Each number is 50 + 10 x the weight over its row's rms, rounded and kept within 0 to 99. Layers, rows and columns count from 0. The size before them is the row's rms in percent of the matrix's.

# layer 3 MLP down, 576x2304, rms 0.0395, rows 0-144, columns 1344-1391
099:27 40 55 55 63 51 47 44 41 69 42 60 46 43 47 57 48 54 59 52 67 53 41 61 49 52 44 56 57 43 59 52 48 30 63 55 41 57 54 43 65 57 37 54 44 49 51 38
101:51 52 48 30 52 45 34 60 40 49 42 53 46 46 53 57 47 39 45 40 54 32 56 57 59 53 56 53 38 39 57 39 56 43 41 68 56 50 57 32 65 58 47 50 55 43 55 63
100:55 55 45 62 48 44 48 47 48 52 49 44 64 64 47 61 56 60 60 46 65 56 20 37 71 54 45 77 59 45 44 40 63 41 53 41 68 43 56 42 57 56 33 56 54 62 51 53
094:30 44 54 66 67 53 44 53 35 57 59 73 40 59 57 50 37 67 64 69 58 62 58 41 73 51 54 63 60 41 38 41 60 49 28 50 39 56 59 44 36 49 52 51 36 67 27 61
098:53 42 41 51 59 48 39 52 62 53 60 65 48 58 57 34 63 28 51 69 54 46 62 38 59 48 81 63 49 94 44 47 43 56 54 69 45 37 34 49 59 55 52 57 46 65 47 53
102:51 61 62 43 68 51 45 47 46 37 49 32 60 28 51 59 35 57 54 57 66 54 47 56 62 55 50 46 74 48 49 54 52 65 34 59 55 60 51 52 51 62 56 48 68 37 42 44
100:23 61 53 48 60 33 52 52 63 51 51 41 60 54 61 54 60 34 61 51 41 52 61 54 22 47 49 49 40 26 46 55 39 51 59 51 41 47 36 31 51 44 35 56 69 51 65 41
095:53 50 73 59 54 66 32 63 47 60 55 80 44 39 53 39 54 47 50 52 39 33 69 51 51 45 45 48 45 45 40 39 63 51 40 36 61 38 44 59 40 49 31 30 68 52 40 40
098:36 56 52 62 44 52 44 46 43 41 51 58 46 47 47 63 55 57 52 36 34 60 43 57 41 42 49 39 36 43 55 59 40 51 55 61 40 51 54 51 38 52 41 41 57 38 53 55
097:45 43 42 56 50 46 46 47 60 53 49 64 49 61 61 37 48 56 36 74 42 51 44 53 62 61 56 60 43 44 67 50 62 56 52 40 48 47 52 55 54 51 54 52 47 50 75 56
095:44 44 47 40 41 40 41 46 54 55 50 24 62 30 41 41 51 43 29 50 52 44 43 36 50 46 43 59 49 39 51 64 63 57 49 63 81 33 53 60 42 38 46 31 55 53 47 64
099:52 57 58 51 41 57 43 59 33 08 42 45 31 54 53 42 49 45 57 66 51 54 49 32 61 42 46 50 49 54 49 46 50 53 49 44 63 53 56 55 58 49 50 48 61 55 57 48
095:60 55 46 55 59 40 41 35 55 68 47 58 55 47 46 69 50 42 64 52 41 62 50 51 38 61 62 47 44 54 58 51 55 40 45 42 59 44 50 51 42 47 56 58 50 32 38 52
099:67 55 67 49 32 37 56 34 69 46 64 39 49 44 59 50 45 31 40 53 63 66 48 51 58 45 55 48 50 29 54 50 45 69 45 60 50 52 45 41 58 58 70 43 63 58 65 43
103:55 54 43 35 36 57 37 46 48 47 55 34 47 63 65 52 54 27 37 72 49 53 51 54 48 40 33 59 49 44 51 30 53 51 63 61 39 23 47 59 57 49 38 60 52 60 71 50
097:44 44 62 38 32 57 36 52 67 48 53 58 49 49 49 56 42 34 60 45 52 52 54 50 45 45 37 44 30 51 37 36 32 46 57 58 47 34 38 49 47 45 53 51 45 77 63 41
096:44 32 51 47 37 48 60 51 49 42 33 49 40 52 53 53 66 36 56 47 60 63 62 39 44 46 50 61 42 36 45 52 56 52 52 65 54 42 53 36 54 52 44 45 66 50 48 58
101:50 47 45 51 33 58 51 52 49 68 51 48 34 43 56 61 55 40 53 57 53 58 38 61 37 49 51 66 60 49 39 40 37 75 73 51 43 44 77 53 45 47 64 43 50 39 27 54
098:51 46 51 62 28 41 49 53 42 60 50 46 50 53 48 53 49 51 53 54 51 45 42 61 38 49 42 33 43 54 46 61 59 52 49 43 50 50 43 63 46 55 64 43 44 63 38 40
100:41 36 56 31 48 63 63 45 45 46 54 56 53 56 57 54 37 54 43 55 51 43 60 51 68 60 52 56 56 53 41 61 64 41 52 27 56 52 43 43 50 62 35 52 45 50 51 42
103:46 49 49 48 44 57 49 43 42 60 45 60 46 35 51 40 44 57 58 61 48 39 52 44 64 48 41 50 33 44 38 59 33 40 55 32 48 54 38 44 45 50 62 62 50 52 58 64
099:53 57 20 58 50 49 52 47 63 71 47 45 48 47 29 49 61 37 52 33 63 62 46 54 72 58 51 45 73 55 54 50 57 55 50 56 57 59 61 38 59 56 40 46 49 60 61 60
103:48 39 68 52 21 58 62 51 53 56 47 44 54 60 65 47 57 45 38 48 49 32 39 59 42 27 53 59 55 47 57 46 58 50 25 43 68 68 52 52 52 53 42 60 35 59 53 50
099:71 70 47 50 54 63 57 42 55 33 57 54 66 51 48 46 57 57 47 46 54 52 44 78 52 48 70 51 55 51 43 58 38 49 55 49 67 59 51 61 41 47 57 69 50 36 65 37
098:46 49 41 52 39 62 55 60 47 45 47 48 52 55 51 52 39 62 39 54 53 58 67 59 56 50 48 61 49 41 34 40 76 57 52 31 56 55 34 57 26 42 58 68 43 46 62 51
104:47 43 38 43 46 31 51 50 46 41 67 42 49 46 55 51 55 55 48 44 45 56 55 66 41 48 54 56 47 46 35 47 49 68 47 50 37 52 51 48 47 48 52 63 33 47 39 51
101:31 59 64 35 21 58 44 47 40 48 33 50 55 33 40 65 57 42 56 79 35 38 41 49 58 58 52 41 54 54 51 31 49 25 59 69 54 42 59 62 36 50 75 51 53 59 50 56
104:47 32 35 55 69 23 61 49 57 57 54 41 50 37 61 43 56 57 58 54 50 67 62 51 34 52 46 61 49 38 56 62 46 48 50 47 34 20 40 36 44 52 49 52 46 52 43 47
093:36 53 58 43 50 69 67 42 41 55 48 48 59 38 49 35 50 40 50 55 49 45 64 40 60 63 52 43 53 41 57 36 47 53 50 56 49 40 39 48 56 45 63 47 35 65 53 49
099:39 62 60 42 68 51 46 48 60 65 43 70 57 58 61 64 56 46 72 56 33 66 51 48 45 51 50 45 55 39 48 49 57 62 44 58 51 53 63 59 70 30 66 50 29 51 44 54
101:47 48 50 53 43 55 50 40 61 50 56 41 71 51 56 39 37 40 59 49 48 26 44 66 68 39 46 43 54 57 45 39 34 47 19 36 54 53 47 51 47 41 42 48 47 41 58 38
096:46 55 40 59 48 66 46 46 37 49 71 41 45 49 38 63 44 59 44 47 69 62 53 38 52 53 48 62 45 42 39 55 51 61 46 47 61 37 66 63 65 62 63 40 51 62 46 51
101:53 31 40 49 47 37 41 49 61 67 55 44 39 41 44 58 50 58 21 55 52 53 51 46 55 43 50 47 51 49 58 56 65 60 57 55 47 45 61 39 49 56 64 41 58 39 54 62
098:63 47 52 48 52 49 51 70 45 57 36 54 46 55 56 41 42 46 40 38 55 60 55 57 48 44 64 49 60 49 48 42 58 43 49 49 34 46 42 68 57 52 46 58 49 39 49 46
098:46 51 51 57 50 55 70 49 68 40 61 61 39 47 60 50 44 43 50 48 37 51 35 60 50 47 51 33 57 51 51 53 27 58 40 69 48 38 36 40 56 56 60 51 54 66 62 38
101:55 49 55 52 42 43 66 53 54 59 67 40 66 62 61 51 52 57 64 51 44 43 56 35 40 38 61 41 49 45 45 49 42 39 45 39 47 48 35 35 52 52 73 53 40 48 33 74
101:35 43 33 55 68 41 43 40 48 59 62 60 43 53 53 46 37 41 59 52 47 63 38 48 28 43 46 41 47 35 48 42 59 60 51 41 55 34 52 49 51 54 62 55 54 50 27 25
100:46 50 57 45 49 38 61 50 66 56 70 68 47 41 66 61 46 50 45 54 46 36 62 48 61 51 39 55 59 58 57 31 38 36 53 54 67 45 50 42 59 31 49 44 32 36 54 42
094:41 48 50 46 25 42 33 57 41 54 37 47 50 49 47 48 48 32 37 45 50 31 29 15 36 32 56 53 47 53 46 43 52 31 49 52 50 53 57 47 35 38 61 53 44 47 54 41
101:44 59 52 56 59 44 58 42 53 76 42 44 65 53 46 39 35 56 57 49 40 52 39 29 36 58 50 73 40 42 35 48 49 35 32 33 45 83 32 59 41 55 58 35 53 42 39 44
096:47 63 50 59 67 71 63 56 75 50 47 48 40 45 44 33 54 78 37 53 49 41 47 61 54 57 66 45 64 53 49 59 50 38 47 56 74 48 57 63 54 51 74 62 55 46 44 51
098:61 59 54 38 59 13 65 33 43 52 51 49 46 63 53 50 49 52 64 42 39 53 73 58 62 49 51 60 42 44 63 56 41 59 34 50 66 56 42 42 50 53 69 48 57 62 23 45
104:49 34 52 65 60 49 48 70 64 53 58 53 47 37 69 38 53 55 40 39 49 55 39 52 47 40 51 32 66 55 56 22 48 52 45 55 48 58 44 52 56 34 34 38 54 68 45 41
098:68 51 47 38 47 39 54 34 67 44 42 53 50 38 36 59 48 46 43 53 36 33 50 66 67 57 42 52 37 50 65 44 42 63 73 59 51 51 38 45 37 41 51 58 43 66 58 44
101:48 50 64 50 62 51 47 33 68 58 61 48 58 45 55 51 48 44 55 60 66 44 39 43 54 57 51 44 39 47 45 38 53 54 38 55 43 48 50 47 70 48 50 36 49 63 52 55
098:46 52 58 39 40 45 78 58 21 44 39 63 39 56 41 53 49 64 54 59 57 47 48 50 68 52 54 37 52 31 54 61 33 32 43 49 41 43 50 51 49 57 45 56 52 44 52 59
099:56 53 32 37 32 56 38 45 51 75 45 54 36 39 53 25 49 42 62 44 52 66 60 54 59 62 52 38 52 48 46 60 64 50 44 68 62 34 51 51 63 52 44 57 67 44 45 51
103:48 39 52 39 53 58 52 37 66 44 59 41 59 37 33 63 37 47 53 47 34 56 49 52 54 42 52 55 54 58 43 50 33 48 40 49 52 59 58 52 49 51 49 52 61 42 46 47
099:51 46 61 40 36 50 50 48 40 59 48 51 51 33 39 43 66 40 39 65 60 60 49 40 49 62 59 42 37 34 35 57 45 35 64 45 66 62 48 58 29 62 58 32 60 54 55 48
102:62 48 38 48 51 39 56 43 37 42 29 46 53 57 46 56 52 44 33 49 53 50 43 58 60 48 44 55 57 45 48 58 53 40 62 54 47 49 53 33 46 66 63 43 50 47 53 65
101:56 42 37 63 51 39 51 54 58 45 39 66 41 46 40 51 57 56 59 51 40 32 37 56 56 40 39 50 54 50 37 76 79 53 56 48 70 67 49 55 54 38 42 47 50 43 53 52
101:46 40 43 55 67 68 39 68 46 44 48 65 31 55 47 67 47 27 56 53 46 49 49 51 70 59 43 50 53 52 32 50 70 48 49 53 53 43 47 43 41 55 53 58 50 50 55 69
102:66 51 41 50 38 37 37 59 30 43 59 41 45 62 61 60 42 49 64 58 67 40 64 30 49 46 42 68 44 75 44 46 47 53 73 40 48 45 47 49 61 60 64 41 43 69 41 45
164:74 52 73 57 53 46 56 71 44 44 58 47 44 50 48 45 48 68 44 38 49 58 54 49 46 70 58 46 53 52 80 35 46 53 50 44 56 54 64 60 51 56 60 49 43 50 53 46
099:54 57 41 62 62 59 41 45 44 53 54 56 61 50 44 45 69 55 58 36 57 72 49 80 51 47 56 52 39 66 40 52 58 53 48 62 43 37 44 49 48 46 57 53 49 51 47 40
096:74 39 50 58 68 62 52 58 47 36 39 61 44 56 40 55 62 50 44 50 53 44 27 59 69 59 53 53 30 61 50 44 63 61 58 50 67 45 66 60 34 55 53 52 55 35 49 63
099:58 34 44 59 62 64 51 40 45 71 40 46 51 45 71 51 57 71 54 52 45 67 30 39 68 51 48 51 55 51 43 60 51 65 58 47 56 58 58 56 54 77 36 53 66 37 53 52
100:63 40 49 60 60 46 48 51 38 65 49 54 43 36 55 35 59 39 67 57 50 52 57 45 48 39 62 64 35 44 43 62 55 36 39 61 39 46 37 40 44 39 42 36 48 47 56 55
090:58 40 51 52 50 53 25 52 71 52 35 42 44 63 57 64 44 68 38 47 43 61 56 66 46 46 42 44 54 55 44 58 54 36 41 53 36 31 44 35 53 54 54 46 52 49 57 62
102:62 37 34 43 48 50 28 60 43 39 42 68 29 63 29 47 72 43 24 51 32 45 43 44 52 54 54 47 59 57 48 56 52 60 50 52 48 23 51 60 33 60 57 40 43 40 45 43
099:58 58 56 41 47 73 71 55 75 58 57 49 45 56 52 37 61 52 39 50 50 30 62 37 40 39 41 47 48 58 56 47 43 42 50 50 59 26 64 78 48 44 43 40 50 40 65 50
104:53 53 59 48 53 64 29 54 58 53 47 67 46 52 72 41 45 52 58 63 24 53 49 42 41 45 47 48 54 39 56 36 38 48 49 50 39 60 66 51 55 49 46 48 74 37 55 43
101:59 63 29 52 40 89 40 44 70 63 49 50 39 59 42 39 37 44 58 58 36 46 50 44 71 50 52 49 55 45 61 43 62 46 42 32 53 46 42 48 37 47 56 52 42 50 54 59
102:52 31 44 53 49 48 48 59 46 69 39 57 44 49 47 62 48 26 49 36 49 45 49 47 76 39 41 42 59 49 39 45 78 54 46 53 42 56 41 40 47 71 60 35 41 46 39 43
096:37 49 53 54 58 70 43 49 64 58 39 52 48 46 38 42 52 58 48 62 51 51 51 41 57 47 51 45 60 54 51 52 34 32 49 61 75 62 50 53 46 57 53 62 49 63 68 39
102:69 52 50 63 52 52 45 46 81 69 33 56 54 37 35 49 56 39 51 47 37 49 53 39 60 35 52 44 59 46 53 48 42 39 42 46 37 53 48 63 47 43 54 56 52 48 52 56
100:36 59 61 48 53 43 36 50 34 31 42 57 53 46 41 65 59 51 53 54 42 60 43 41 26 43 37 39 43 38 66 25 41 37 49 53 61 57 51 54 39 45 51 62 57 46 43 49
102:49 47 44 61 37 56 50 46 51 41 46 54 40 56 28 45 53 61 46 58 56 49 58 37 64 58 52 48 34 56 42 46 61 37 54 41 43 63 55 45 36 36 50 63 47 50 46 60
100:56 55 56 56 24 52 52 50 59 28 49 50 37 37 42 55 56 55 25 61 40 70 45 58 61 45 53 46 59 57 54 39 38 50 51 49 70 47 38 57 41 50 51 60 35 38 56 36
099:43 53 52 60 37 55 43 54 57 49 59 67 48 58 51 37 39 51 63 42 50 28 73 56 40 50 49 33 60 46 34 41 39 57 59 47 39 62 60 51 39 59 59 43 60 56 59 43
103:46 57 59 36 55 43 46 48 56 72 62 47 52 61 47 50 47 44 58 55 45 29 32 37 31 61 61 42 57 33 43 51 62 34 39 49 50 45 51 59 37 37 43 58 49 68 53 52
102:48 34 54 54 71 38 52 66 60 38 57 56 61 54 40 39 53 46 58 59 47 41 49 63 51 55 38 42 58 61 47 61 67 56 56 42 62 57 48 58 57 50 36 48 40 35 57 49
098:49 53 51 65 61 61 40 43 53 57 50 53 47 65 62 45 39 51 53 54 34 55 28 50 55 55 48 45 44 45 46 52 34 49 53 35 50 44 53 43 62 37 58 62 44 57 55 58
103:57 47 61 56 36 51 59 60 57 38 45 38 36 44 55 65 51 40 46 54 58 45 61 36 57 48 50 56 45 44 54 58 34 50 51 43 46 63 42 53 65 46 41 53 63 37 51 51
105:65 49 57 25 47 51 44 41 59 73 42 53 49 65 35 43 55 46 34 53 59 41 74 45 53 61 53 57 40 63 42 46 34 50 45 50 31 57 43 30 39 37 43 43 47 47 41 49
103:43 56 49 47 47 32 48 48 27 21 36 53 49 46 63 59 49 38 49 64 45 50 51 55 45 58 52 37 24 55 47 27 46 63 50 35 49 62 49 36 49 44 46 55 53 52 50 55
100:72 49 59 50 54 58 44 57 61 42 46 61 50 47 51 44 54 46 42 50 47 69 33 60 61 38 58 45 43 37 39 35 59 42 72 44 65 66 43 50 46 46 45 53 41 60 45 43
092:43 36 37 55 36 51 55 37 57 51 52 45 50 54 49 37 48 42 73 30 45 54 42 64 61 58 40 43 50 41 58 51 53 49 63 61 55 43 34 60 48 66 58 58 35 57 60 54
099:53 54 53 61 35 72 30 54 60 39 39 36 43 41 50 56 41 34 54 53 59 56 52 49 53 42 53 60 58 49 53 53 37 28 37 45 70 46 40 52 35 66 74 56 56 72 55 53
097:50 50 57 37 44 48 60 48 50 49 50 59 45 68 59 26 38 66 38 47 49 46 55 50 39 38 55 39 45 53 57 49 40 56 39 50 47 49 53 45 60 56 49 39 48 55 52 51
096:44 58 52 39 33 70 51 55 54 32 63 48 47 60 38 50 61 37 62 40 60 50 34 45 53 59 58 61 54 41 38 48 54 63 57 36 61 64 52 55 41 70 48 60 43 49 56 56
101:48 34 51 45 51 62 48 34 67 63 53 66 54 43 34 46 45 57 58 52 52 44 22 59 43 49 42 53 43 63 57 52 61 46 57 46 58 34 57 52 41 38 39 64 39 64 69 60
094:57 63 39 45 45 64 62 57 61 47 56 64 39 55 52 62 55 48 43 45 43 33 77 71 47 51 47 47 63 49 55 61 52 53 37 42 55 19 60 53 56 43 53 47 61 60 47 38
100:52 38 56 52 46 42 60 55 51 33 64 63 58 61 50 57 61 42 52 41 34 64 28 53 48 36 53 41 51 61 50 52 54 57 43 41 74 45 39 50 70 46 45 49 62 50 44 63
095:63 47 44 62 44 68 59 65 44 47 50 50 54 43 48 51 54 54 38 37 54 50 33 27 51 49 54 47 59 60 71 38 21 51 72 53 45 58 61 40 54 59 62 58 64 59 59 37
091:43 62 49 57 27 62 57 63 50 40 52 32 55 50 53 50 44 49 52 51 47 52 47 42 44 51 45 50 57 51 56 64 55 54 49 56 56 50 55 51 57 48 41 43 53 45 54 45
102:48 61 50 60 57 45 59 23 50 62 34 62 55 41 35 42 54 73 61 53 48 41 52 65 58 43 57 53 40 62 46 67 34 48 60 63 50 42 44 42 76 64 67 41 49 31 45 43
100:51 71 76 59 47 60 61 43 58 45 66 52 57 41 46 71 59 47 61 34 36 64 47 28 36 65 45 52 60 46 59 35 54 65 42 72 67 56 56 57 31 56 55 61 43 43 63 56
098:45 39 55 56 63 48 32 54 65 63 53 43 71 67 44 53 53 43 48 42 50 49 48 33 43 47 47 55 43 43 55 54 46 51 44 62 60 61 65 35 58 44 51 39 26 70 36 48
100:50 58 63 50 58 43 51 59 48 64 50 26 57 51 42 63 58 66 43 58 59 61 63 54 45 52 46 63 37 33 39 46 63 48 49 53 45 64 56 47 36 57 53 52 49 62 40 64
101:54 44 38 54 56 48 49 59 61 47 72 47 44 49 64 45 52 50 46 43 81 42 52 50 29 46 45 54 50 57 51 29 54 53 49 49 43 73 34 45 34 48 75 67 53 41 32 40
098:57 49 60 30 38 71 49 57 48 41 41 37 37 45 64 44 48 47 64 60 44 51 54 55 51 47 57 39 52 35 44 40 51 65 62 51 36 39 55 55 55 49 60 55 65 62 52 35
099:56 44 50 39 36 52 45 43 46 38 65 59 37 40 58 65 51 55 38 53 57 40 49 57 43 55 52 45 63 56 63 63 54 41 50 39 42 69 54 43 70 62 46 59 44 46 55 64
101:55 68 64 66 59 60 63 64 43 49 49 56 51 44 44 53 71 71 47 55 36 60 43 55 46 42 42 45 48 53 53 51 34 40 65 65 28 43 62 63 72 64 64 51 55 49 32 60
098:39 42 53 56 59 64 60 52 55 59 55 47 51 57 55 51 48 54 48 59 57 33 68 31 43 55 52 46 55 61 54 47 43 33 54 45 63 70 34 55 61 40 56 61 30 36 24 36
098:64 63 60 57 61 40 41 52 69 42 39 48 52 62 49 49 45 39 46 58 58 54 63 35 49 46 58 55 35 57 57 46 47 58 58 40 33 55 44 42 56 45 35 42 60 51 57 42
101:50 60 42 24 31 52 53 54 49 41 50 48 59 50 53 49 36 41 48 31 45 43 51 61 49 62 45 47 51 52 43 48 53 47 51 40 25 35 45 46 40 55 50 55 40 49 45 60
100:39 51 26 39 47 51 52 48 60 49 45 48 47 44 62 64 43 62 50 41 51 46 41 59 53 32 35 56 48 61 64 53 40 45 53 73 18 60 52 56 63 53 36 62 51 47 59 35
096:44 58 35 59 67 59 47 36 46 43 61 49 58 54 37 61 41 45 63 49 54 34 27 57 50 58 54 55 50 50 60 45 55 35 44 44 47 44 61 58 50 44 42 55 39 47 43 44
096:24 50 43 53 49 32 45 54 60 60 53 56 45 33 62 42 75 43 45 60 48 48 43 45 24 47 52 60 38 45 65 62 65 31 46 45 55 48 33 49 45 20 47 28 51 46 41 47
096:62 45 58 43 69 66 53 53 35 60 62 42 58 61 53 40 54 48 70 53 48 53 50 58 48 56 74 48 38 39 42 58 17 47 61 52 34 64 53 64 49 52 49 57 51 31 42 64
100:65 38 50 40 55 39 43 53 81 59 49 66 49 31 41 58 47 24 51 49 35 49 29 60 58 66 44 47 27 52 37 41 59 41 64 49 52 37 39 49 47 58 48 43 63 64 38 48
100:52 59 49 52 54 67 75 43 38 52 44 41 53 60 46 59 40 61 40 49 50 41 46 47 69 56 46 49 59 41 43 54 65 32 40 71 54 60 66 78 41 59 53 46 60 64 40 40
101:49 57 63 58 32 39 47 52 51 36 67 46 54 45 54 43 69 42 51 53 38 56 60 45 50 60 53 61 43 54 49 36 59 66 67 54 34 62 49 60 40 68 48 51 52 58 57 63
099:45 57 46 59 51 52 55 33 32 25 55 57 52 71 39 58 48 69 56 45 62 48 27 41 39 55 50 38 38 57 54 69 65 64 52 46 67 40 44 63 31 45 48 62 45 47 43 52
095:51 36 50 30 58 49 43 64 46 82 33 52 35 44 49 56 48 54 60 38 53 38 51 51 48 41 67 39 51 51 59 58 58 46 39 49 55 59 58 63 72 53 51 53 67 41 21 60
104:49 28 46 51 53 37 54 41 46 74 55 46 52 48 61 54 43 35 47 57 48 50 52 53 38 67 50 36 62 50 56 76 60 48 55 59 64 67 51 64 57 58 44 43 44 62 59 37
099:56 62 44 61 47 53 37 55 40 38 64 47 49 39 48 50 56 52 54 32 69 50 66 36 24 33 46 56 40 40 57 47 58 67 51 20 63 31 56 44 47 44 43 49 41 53 52 43
100:66 48 52 41 53 53 48 50 61 29 40 63 58 47 36 65 52 49 51 66 43 46 57 55 64 54 43 45 57 44 55 45 53 50 48 55 34 62 48 40 68 53 46 49 44 39 34 62
100:62 73 12 37 64 44 56 47 41 32 51 48 61 39 53 54 58 48 51 72 37 55 61 60 61 49 44 62 34 39 53 55 45 45 44 75 50 57 47 55 33 42 48 66 39 54 72 57
100:55 50 22 58 44 38 51 57 55 58 47 65 33 31 56 44 64 48 51 55 51 53 53 53 55 59 54 50 53 55 38 52 53 29 46 52 37 48 40 36 48 55 62 58 48 42 57 53
102:44 65 59 53 65 50 47 47 42 45 41 52 45 56 35 51 42 61 48 65 67 35 45 34 65 45 50 39 52 83 46 57 36 58 38 43 49 54 53 59 55 60 52 49 43 42 47 39
101:46 47 45 55 27 66 40 45 46 54 46 46 58 33 41 48 61 44 63 50 45 61 58 55 49 53 41 36 40 44 56 46 69 44 57 52 55 45 52 62 34 38 46 49 56 62 38 54
100:59 39 50 52 39 30 71 58 65 41 60 43 41 49 43 67 59 73 67 55 48 65 67 49 67 47 42 47 53 49 43 58 42 69 67 46 28 60 64 43 65 34 54 50 49 43 51 54
098:51 67 39 57 57 28 67 56 38 56 49 72 46 55 43 49 57 62 58 44 24 55 54 60 42 50 27 46 63 24 60 47 57 42 39 38 62 67 46 52 61 54 55 51 46 18 40 59
097:48 42 60 59 59 62 36 51 57 62 56 49 64 54 64 68 60 36 45 37 37 39 46 56 56 57 53 56 60 40 51 32 52 52 43 47 58 45 25 54 50 43 49 58 53 70 54 57
104:52 48 57 67 47 34 34 50 40 58 41 51 46 41 65 69 61 43 50 38 63 47 66 43 35 46 45 62 47 44 48 56 45 39 61 37 45 39 52 52 58 44 49 53 49 60 56 49
099:46 55 42 65 64 49 35 45 63 55 53 31 59 57 64 53 61 39 73 44 46 69 55 44 57 45 35 42 41 54 49 43 41 40 47 56 57 58 47 44 48 56 28 70 51 62 32 49
101:46 37 35 52 39 47 44 57 33 68 59 55 56 38 28 59 47 48 43 37 51 55 40 51 53 55 42 41 53 67 58 51 61 64 51 54 62 37 53 43 50 49 24 50 42 50 41 60
100:45 65 52 52 46 64 68 33 35 45 65 49 57 55 38 26 42 50 61 60 66 43 45 60 49 60 48 35 55 25 60 52 57 54 40 72 53 49 56 48 69 46 54 53 46 43 47 34
098:48 58 39 40 36 70 43 50 44 52 64 45 38 55 56 55 38 43 42 68 46 51 74 48 67 61 60 62 34 70 38 49 46 65 66 40 51 43 56 49 56 60 39 61 61 58 55 47
096:57 49 53 64 76 29 81 45 56 74 39 67 62 43 33 58 55 64 69 34 43 48 58 50 63 68 58 47 59 52 50 63 56 38 43 43 44 51 52 57 47 53 55 45 30 61 46 67
100:54 58 54 49 37 58 49 53 68 38 51 48 51 63 47 57 63 36 44 56 35 53 51 47 35 63 51 69 61 54 47 42 53 37 52 64 44 71 41 59 43 44 51 47 46 44 30 59
096:50 53 55 61 53 41 41 43 50 51 50 53 57 31 55 56 47 26 52 63 53 44 53 33 42 60 44 35 55 49 47 40 54 42 62 41 32 78 47 45 45 48 41 61 36 50 38 56
102:76 49 54 50 55 60 37 47 55 60 38 48 53 69 37 54 54 22 46 78 57 40 42 50 39 53 56 41 38 55 63 54 58 50 55 45 41 56 51 56 38 65 55 51 52 32 37 51
103:47 49 49 66 53 50 53 42 31 34 49 65 35 43 57 36 33 65 39 50 42 42 66 55 68 68 34 46 43 54 46 47 60 56 60 57 42 51 37 49 66 56 49 78 46 63 36 59
096:42 44 51 42 55 35 57 45 44 61 45 59 56 53 50 43 23 37 45 57 45 46 41 32 57 67 56 54 31 29 42 47 37 47 53 51 41 56 37 41 61 58 56 47 59 63 57 60
103:42 53 39 52 52 78 53 51 36 49 61 63 46 66 50 57 30 54 58 56 48 32 39 52 47 39 56 53 43 32 49 50 44 49 68 56 36 66 49 61 50 53 58 44 61 51 59 38
101:54 50 53 52 43 33 64 48 62 66 40 34 46 36 47 44 50 56 75 39 51 63 40 68 39 42 55 49 43 43 51 62 55 44 57 55 80 45 56 42 72 57 45 41 40 59 37 65
102:61 48 52 55 42 29 29 57 49 68 49 50 41 44 40 54 51 37 62 61 63 54 42 60 85 61 49 56 43 45 42 44 39 57 49 48 42 53 61 40 74 51 44 49 43 51 40 41
098:52 54 41 52 59 52 54 55 79 74 55 64 36 52 34 72 53 51 51 38 49 53 38 52 75 55 41 55 46 54 61 39 36 65 47 47 44 54 45 33 45 42 40 52 36 58 43 43
097:50 41 43 65 43 26 46 62 65 47 54 46 52 46 41 62 62 45 51 48 52 46 61 64 56 40 51 40 65 42 45 51 46 59 62 43 59 62 59 45 53 37 42 45 33 33 41 53
100:31 43 51 68 45 62 47 49 39 68 48 47 46 55 53 62 52 54 37 43 61 43 54 57 55 47 60 45 45 57 43 65 53 43 35 43 66 44 49 47 68 48 57 63 69 44 50 45
097:47 48 46 42 47 19 59 41 45 70 72 39 46 54 49 32 35 51 48 51 55 55 65 60 39 68 48 50 51 68 42 51 51 39 54 61 50 58 30 28 37 46 54 48 54 50 33 46
101:58 49 60 47 42 63 55 59 48 57 33 41 52 73 41 38 58 54 36 38 38 50 64 38 32 49 57 50 42 49 37 41 37 41 49 48 39 52 51 46 64 38 46 54 62 40 42 47
106:35 58 39 73 56 31 54 58 63 75 54 46 58 55 56 47 25 34 45 27 70 63 45 39 49 47 64 52 34 45 48 52 34 44 39 45 43 40 49 42 33 38 49 50 71 62 54 45
100:56 49 54 54 56 42 50 47 59 38 36 48 63 37 46 33 48 48 43 51 65 52 46 50 69 44 47 32 40 64 44 50 53 35 59 58 54 73 56 44 29 55 75 55 45 49 51 52
099:49 68 69 64 51 64 46 55 47 55 55 51 61 42 52 45 60 62 61 57 38 46 51 50 49 60 36 55 46 53 62 47 51 56 48 66 41 56 60 58 39 64 44 43 48 62 45 30
101:54 45 42 57 45 48 52 47 39 49 68 43 51 54 32 53 61 51 57 29 71 47 43 56 51 52 55 57 51 54 49 64 58 40 66 55 56 53 67 53 25 48 62 59 50 51 42 65
101:64 43 52 32 59 55 68 55 42 59 50 48 50 49 58 56 55 31 59 53 57 38 38 55 56 43 38 65 48 43 52 44 50 40 64 61 36 58 52 41 56 41 59 36 55 44 50 49
106:47 66 69 57 74 48 49 56 43 39 38 49 48 62 61 51 45 57 41 44 53 52 55 68 60 52 54 34 54 36 51 37 47 44 62 51 46 41 51 46 47 48 50 48 57 41 57 50
098:43 59 37 42 61 52 41 46 60 48 49 50 53 58 49 40 53 67 45 32 54 48 59 54 44 47 41 46 51 23 53 61 36 47 50 55 19 47 45 47 49 63 65 48 47 44 43 43
101:51 32 44 44 45 37 43 47 57 51 41 49 56 50 49 53 54 53 40 56 55 57 62 49 60 39 52 45 44 37 52 51 42 53 41 53 41 65 43 41 38 40 43 32 63 39 55 43
101:34 45 45 42 57 40 55 37 46 44 44 24 62 57 50 53 46 46 30 44 52 44 62 46 45 42 58 55 44 72 37 53 54 48 48 62 54 41 43 53 55 56 54 57 60 29 62 48
101:51 44 34 60 45 51 55 41 64 40 34 51 43 45 54 60 54 41 76 58 52 49 55 40 50 48 45 30 40 32 55 62 48 31 57 38 49 61 43 49 47 47 58 49 59 52 49 50